Weights of a small GPT-style language model, trained from scratch on English Wikipedia.
Size: 9 layers, 5 heads of 64, MLP 1280 squared ReLU, vocabulary 8192, 33.4M parameters.
Architecture: shifted keys, hashed n-gram embeddings, a smear gate, learned residual scales.
Training: 556M tokens, 8851 steps.
Each number is 128 + 24 x the weight over the matrix's rms, rounded and kept within 0 to 255. Layers, rows and columns count from 0. Numbers have three digits each.

# layer 4 MLP down (transposed), 1280x320, rms 0.0529, rows 571-611, columns 0-79
091127118133121151146154121152128136133139145139104124129118112139135101130123153149148167175141100112130166133147133123144121178119135141124081164153176144135126168127116149082100133114126124098093084146142134209091144160119102107130148117
109089123084147186143142151160107096146135166103130097120085131124103125137144153119125124136113098170150139152127120145131125117185120164151094124167150116118131094142131109126159102172130152117105122114146111159110140121127124137175110150
101116095128144092165095113108135146094153109157182159111129088114113147135095102105111107115113122139121140175175087147140105132121105143115131093131112149169131126129153110150145087176124133164156170183106159141116108114108133133134061138
113114194104112180107104139113118177121142123112115134119119187164113089162163134122160125132107134134101098123134133125121126141115137136150113149145133186149145105109118114115118116100131104151127135147116102132108145168144128137088125117
140130144130134127115073117138123139131122128150141146131106088117137170148141101103159127134156130174120142133146117165141126112119161142118133148132143145128110162123174171131127112116103137121033157153170119147108170142113109122104146153
141129144122108119124102162111149119153104129128125109117166128141119132120073147128115129170113109146145143141142104134107148093159145119123137140140096172151116106163088107111142174121105121116170139109091137163114124099114148131110109119
164114087122103125156093082123147104077116137133144102109112108162140152140152113135136115100139173129141109113124091119119145132143089081120159129065130080129128144128176089126129142113115172137107139138153142098167145131127114129134114152
138115170159119136133120148180130136127121107168117109148130119119112122134153155155130102109181160143126100160161104112140144137159112173127154083099099157121146114161145102155153088119179119126102115189097085132117122140106153109097150126
131134101081107137126119124157126126087159129130128082115144119115137170075125082131130130142094149114140139126171157094120156143122088143086130141100091164109127075104130131105117137104134082139181143154124119148130119127101109146083109116
108139138092139122100078098129141144166114134056135123130183107086119176157145117137155141130121119124116101125103139097151123099183122130132113119148112099141147116139160127151127108152138140116143133092128093130132105119125119114159096111
138122136140109117139102142117109142122117105137126134143134104122094126132126097138104124150085126173161098112107137123078128143129141132139135106142131118147160154105151135145119116132109154178139150142114111142150106096119141153084126075
130113158123164108133145111133145089124173083168161122116150139102153094152125107134136139090118089105139121098113089135098129115146115125123149126144147120101119166139155120084182136123127149134124143118116162115144139090094121141146172148
176117126100129126127068084142154140156124141116154160153111135166105134134159169158109118119129138119107125133132110139102118150129123137136141111119167132174104135096117119124113126122111128153128165179117159153141109090165124149109110105
122137103133139160131149101128150127110127117141131168120095134154136132126110177123137143169089128122071133120141112157144091157146136146132126119152129144139148075156151134084162126137129158120129117155120104118118160143105094098132130124
126171077120144121099126089120112166153127148121120110127173124112130122117115126173120123103111155128138130105106175134139125130134094146109107123147164124114106113146112108010117125131130113123148102142101141138095144136115122137118122121
128100116149151088142064109146160161125190108137097131178105138112147185117178111131118132119127081109114118175096115139134169123151154120150095092146117107114105142098128100175154135106116138127092119141129154098151124114099105136119110141
122116129127130130128114140107164096142142136140154128154133144155157136132174166100159125086096113129100127161146102106083156108141120132152096093148159142109110126160147111096139108072092097137103149122127146126152132115148146129184153116
111150090134114167116112140151131133091093156144137093095101151105107125137105157166128112093137094176166135135118114097135136111137111155135114140148158162135123107089103113118147136125138123096116097128088129114161140124129139126148144121
138116145117165099137103137120111122112120140096111157118138142121159113118139162135102142131079137122076128122063116125151147148155125133164119152123141086109136143159103150110097123112114092113139110104120148150085101102120123136160148116
130131115139129078161185052063134123121103146157172110119089140133124175162061125185169125112103154135121165115115077162163137174106136164105172098118051123100147166134135140100093160059149097180112134118121117101117154144145131138155096111
123172156121091108126114127152127148115173108115158119114118117122118102152125124177121107159144155142132131136154154117132194126092124132089130131132112122127151127142124100113085139126116151134132126115091134175137133090095118132058130138
101137144119160103100058113138158074116162081109158143123140126103100102144130113137078086102165140115160123141163140148128120169164117136109111120072102116128164096133123113156089110179146113140180176149125151112094099136149124113100090147
136168088156156137070082087148158158098112150103135136101140120111109149101136141149135110112136156117125140092131148130098106154147141077100128127112105162116130162121114099157160123136104082151135167140153136100147134159147129137108119118
091185168134133116120152143107097143153141129132119130157161088100115145122145109150119143101147138121170100086112152097084115126158123104105147123166111143181131166133162122100112122116111118123113102092138112112132142122105134152126143117
158146133154123132128131121114139122148107138173134138152080156104090147167134160153139079180137118102114140133089134085120152135127154108119131128151111109159148090130122139159128174187116113092127105118124109146129147117128114082103136173
123115080077125132080146117148140141147116103119094129125126136098116132113139164119136100105195133096128132149118133135117139102095110129124108109117140168165096086121145204144126143124131130134137151130122165151106084136135130156154161136
116172066136082104124130142123108105086102066056120121166139113074134153102082167172158143137143120162138169141124132150142080102131122123095196067146079148144202121093171150104146139144135066098069111133083126139126085133126130103126120130
149150154142119125119148087132102109123109166135156120131126134100146054176100141140135131105093108163140124126098153155114163171126160137149124161152109163121152116162171114083152110143162148136111101124161161097087165139120140119109170114
151181154158124087116107156103152163137097089102111124143131128093150112111118156140121163118146135140157142160077131164130143132137081123125108143138123108103141106088055127116121148133105102171104104105108165107087128152121137147161078116
106115109131115128113132124128119147135114136145106104147147147174122146118094126173112165123116164126138094136140119117103125117152114113117134145173129120109117087142146165142135119094131122177128111148131114149155139170162114172131119132
130106112117164126161152123106134107155101182124114135093133127160067093136197143110138136137087127132114146128118148155125124128151148148141110136132138120126110119136098129129161133158133139107135090148161068106167106128087148175094128164
141135142152135075155146131101149117141159126097074127136141105119109135105149149131115082140150167134063131148149103152151147121135142109091162090099173162150147101158104119122139082091174142159110166151142109145168142131108136145160116118
127131139082097163096054152133126135119118161150125128106103135129137153123127159127124138161128139126095120130159117111113122125148104139105119139143138147108130105102130105154098113091108114136087150108128156136089186172107116180143108164
093156140106151126080124106128162171140099123167127131146148138149120143131129172149129089079094120148140087136140096119181181088109098116117106102104120137122133081147093108149105065145133072154147119116077138132100147174174055128124169149
106171100098127137082119062129153132144123119096160096140110146115159106150080135142170090081118171117136103114141131134097135168127139111110111129152078138126089133139162145144102184103128107113113090125149097086153144176128150060152128168
139136119143075145077123098125145152105115082119126140125140109123138133107128144106134149155187134110116111135121126108151149120135117103089101121136170121119131130142147122137149163095136153111071133119122132132138125167112103093136159153
082164134060143124122072121181150156119145158118111118152087109104161124121136108156131128093130150146131121131136159176116087136125136155105129111112152129125104146136137128099136159133110111131131147124097140119170100100112145096101104086
087153096089091114124108135148123071117101086144106154166150130125108141100132194083084105129118124161109116144128098120094160125139122100091103151134163149173168121104133085198139148167090099138187139163164078141069154134123165112134113090
138128174080157177058133121143084145141153088134108107111136132148107142118118098156119102143117124138086130143127171097160166119163152141141146118111152143120123175144134109098100089125099109137114097128125116139153119137093120152129091100
091143151143123100121164133132117105125120175146133153106099109131112107151115154134125140136186120108098101136133117103165135155109116125090104146106092214137155157125139142091142134148101084134176150148138159138147139118130148200112098131
085145083136135111128099139142128084103128139151129129099122141096071096128161122204103098138127131143148133152132137147134148158165079172145178124136148163095129067120117112081110124129126154112093143126130086119123138150125149113089148156
# layer 4 MLP up, 1280x320, rms 0.0476, rows 572-611, columns 0-79
138137156082153119164179106093137122098126125126093085114136158133131106116142131111088146142147142165116121154145098136105108137156132142106098117175113079096133138139138095154137125156198102140145134072135120151108125072075148114129121099
147137154147129143110110115141099147111142120139089106150167137149118147129152164102126104153174096116152135207124128108097120120137132134106086135124118118151136152115149107155143071125157169127122132114142130095136105102131148127099126135
119086082113111173152124134145124093099120135113131139129115072124174127107126124114134098121162145097142174144136119082136123129149125122124120077165100089130087098126168153151115121100109151138155138135152132144115097073141116116127139132
136118164156106103115125139151134091105160123112094109148077109142142106173153135126131094069151126139159082155142156122136110146110190168141120109144158125124116113169160140160144135151119160101134166112158107146153134092126123127151084082
100130149128097148099126128135140125152144108150107116159078111127148111107116111104135097138155155148139097140147133142177140143180161142155170136114110105142132131146124163123064179111140086123140129130103086112145145160095115110145100121
126091171121098120146113116134126141134114134156084110111080156180163158119146119103159087107150087107078101161141132129103138133155154140114144123108135101149115135074106128160136159147149156124167094129137102106095142086132135159109121168
132126120107114146140126114176105108127126138117119136109132108114139148118146162093141154141130113115137134117146107098110159095153135126152148135117085105153088136093117105127093109126191131120130134096095105113137107115080108122137116149
119153181160163093167174136138164143135139083129140099149102122140139137142145162088153146114161144133111130111091092117158131156195124080162134141111139125142165107121091124146098121113149095151156088131168141133112117165120145161122135135
115100147139131110123154121133146163136120130138130081118147087148136127077150143136145119136100136085108110121131128131117138102113128144152166097144096119124065108123173120137137083152173123145138116139123095122111150123100153170160127088
150113120105110106123120122145089128095141122121139102170121086156147116119132129100112100154138115098161133104134120094136117132113162133116131139142101117092147133126147105156134078124090107129130109110134112108132135081148152103114143098
139131158118141128113157100159107121127130117106143116161114131155133122122131140151111154138112127073162124171118155111120122155121143160109108127167169158162170145156144151113156098096142123141083160132132137153126132118122127134158190162
162111187124101118132124148152136102140137102097140090148147149161156099107090107117138133166108133138123055131112126126089147162128126120150136094160145156156135141183150093130125095137100079080086150118121101130155126078149128108109117114
140137125135148122113128071153125115118167116122122133138110144141176083161141134120141164152074137143156159142093131131142164147160144154158114105094127119081128171193181112133138126154151115121129141107176150157105109138102133137167145154
126093115143115176142118132149105154127124120136155079141091153157117129107134127126167119134135089103134156110177136106162152170115143125116111135107127122124148092136164123110114072132111147110143143128108147164111111169095091120161109181
154132138175177107102156133157146165095150120099120118151162054117147156125152096120085121145111149043163073156162115120167159153133171082112087142160100157121126170114102130127146092076105135140144122141100111126085137156117110107161119147
117108149134117129120171088118182136118109171080094096119133168136178113151155083157146087106119148153089127129110094121098148111113111131126114107132134150120092113090099146107138127120194115128146096145140106141145129114102126127217117141
113114146118116114149134122136110144082100102132144074150128158147109114095115111129163147117151129080150136130095137109166144134156108110145143155115150145139154148117137131150124122063142128107151125121115083163116119133158116123138145061
111126121113105167140107130132109135134155114117117116153144167196163124132129156128141110093153095122124131168122146081136161140112149124142112120134159128141171123110131122109161095134148149132097140153117126135110142132112106149101068142
109126126125121126124116109123108117122113115123109094164125124115198132083090143125123095117135109126126148116115074139131102126126129152123112147141132146172154119132112138126082105130110132100150125107132144134098099123125094184127092126
145112110140131155141126077080098107100162128144132090167177118126122091114102127143097130121157155101138106129134126130099149134102180136101127115124130122146102128131165118106114139096125133148120164150129093138152123104120119138110113162
098141145134128173158133130158112116118138164136115135164155176170144114110174090132119107113131157128165130161157134129105126157139104103087083158100145096155136099120143107150096102155161145120114149103093147112161116093099142119105110131
144105176166097133109128144109115113120173126112136114108109138153112113093115158142127114120103118115104104112166148103126173114155153155136176134150148117124108101152157129092166089129130133055110130157162093133133122134091138127144093089
137129122109131135123158111158130150128147148121091121138141115152137109149132125132111113158124115095109112189120158119096124126137135158154106127142152143138167137145160139126153077118129139137094118114146109120152072150126143168168166124
116115141152137167120123100124147151127105130149106159157132132122111142108136117117120132143139148076074141106109161070157147140143148138110108105158143111136102092125149122151092129112138112087125122097128082139080139173129113090154135118
182102106128158122095146121139142141108116101159119132137074139163123124118114119108132152149117100120116129179106089093096114146157153140109135161146149145152102064131129152149104121113111128105127134106135109142101128128127096178156122140
118118169141152159126134144133109156119109171124113059151135159187134139119109152123181119113113123134164149162164104097084110142150099125148117100137070117149129123126130112106140076138157108105120128150148133163127085058118123124185128149
147121159106116142142143107155165066131174156155145114148104152143108111100127111132144131120139155134114148158145075119137176118141143138094140116125056125163148173116171131137092095081124100080114131119127087115175127143142110130108098099
156136139141119124131190103141135127138114065127119136137129115129117150145140129121106105093115123144086109125145093152127101176144122139140099143150124124151105151086107140127156115112148136131156115117077096082106111165107105148171088099
116113160134172109090150118133141144125136108132089105142101130166135151117112132118133135114171131172131110140152124119155169100165129108149162123096100114146113118138131158131088105130105114165122154069099102146174118107088139110134144110
102097156091106136115146141142112122114157144123106102157138153195125106133133147124094121146155118139139151158108159145118138129130145147074202086133125077114172131097132112131090101120158077120151108103108081135152131117069110098134136126
115122166127142142113134128109136121134146086147121070129118091145180129117120127111097078125156147140149145117127145150130139105124104091134155112135173135152088158139080131135115145083155125114152146134100119179147111113117096091126153176
133127155142110174134115108111140116129116125135112083131143142158129123114103150121160129148160144087083148140141101072149149145149160129141129145129128111157145103096134115151175147096134110120144131119103108156134112121145113119115090141
100095139136146140121160109126100133085143137126107113167108147127131146092220116121129119131110120091117174180160071088103140131089170113121092153091117141155128138138173116128126131114113193109104165137171101134152099126115171161149158089
119152099084132135104123121106107120098162132136120109199128146132126118146133121109145107166121098151138101180096129122139143141139146146115083128126123127144100118134131140135132091106141136101098141103116122096132115122093165094123181157
114149113127123124133124126104145122139123086117102116149117123106126079104095099123124146116163171139125139161127138145130111127117140161119136138140131107099096142149126127175123159109167112115112099092169100172122109152098139107146165109
128133158083163109124141127125154119105146076103114123169164145124142090159167169131143108112123081136159137134106130126161109125158152112132119131108127138116098121157134162122137140104125160127113110137114116117129066106136153104186165129
127095141083116152108118160133099095158149122129099100158144147228125129112141142080153137163158095149119089155077105063125158131177133110131148142114181132156137148124135146127117111156147116108134120132177113159100136103102109069102143121
117112146147128135123145161151125108106122131147118125149060086115109184123140116114124103106115180153130125178116095117166082133145132144104100101117119113126191118077118124111153129113137132116171132125103146137121126141143090129103144113
134117162140145150114132109123136126127108099169150070164087087109149112139181148129131127084132121143139127133125128117121135126105117135131126134147151153095101131116112138099113122099154125158152140124126128140097147112134121159176120147
123116129078143148136156133123141122102163125124108086117073106160148121125099095122106081103130117107138101145110134110106100123137145126160163088134097134140115115098162139116083131139132085083149092104112099126120111126147134121125142122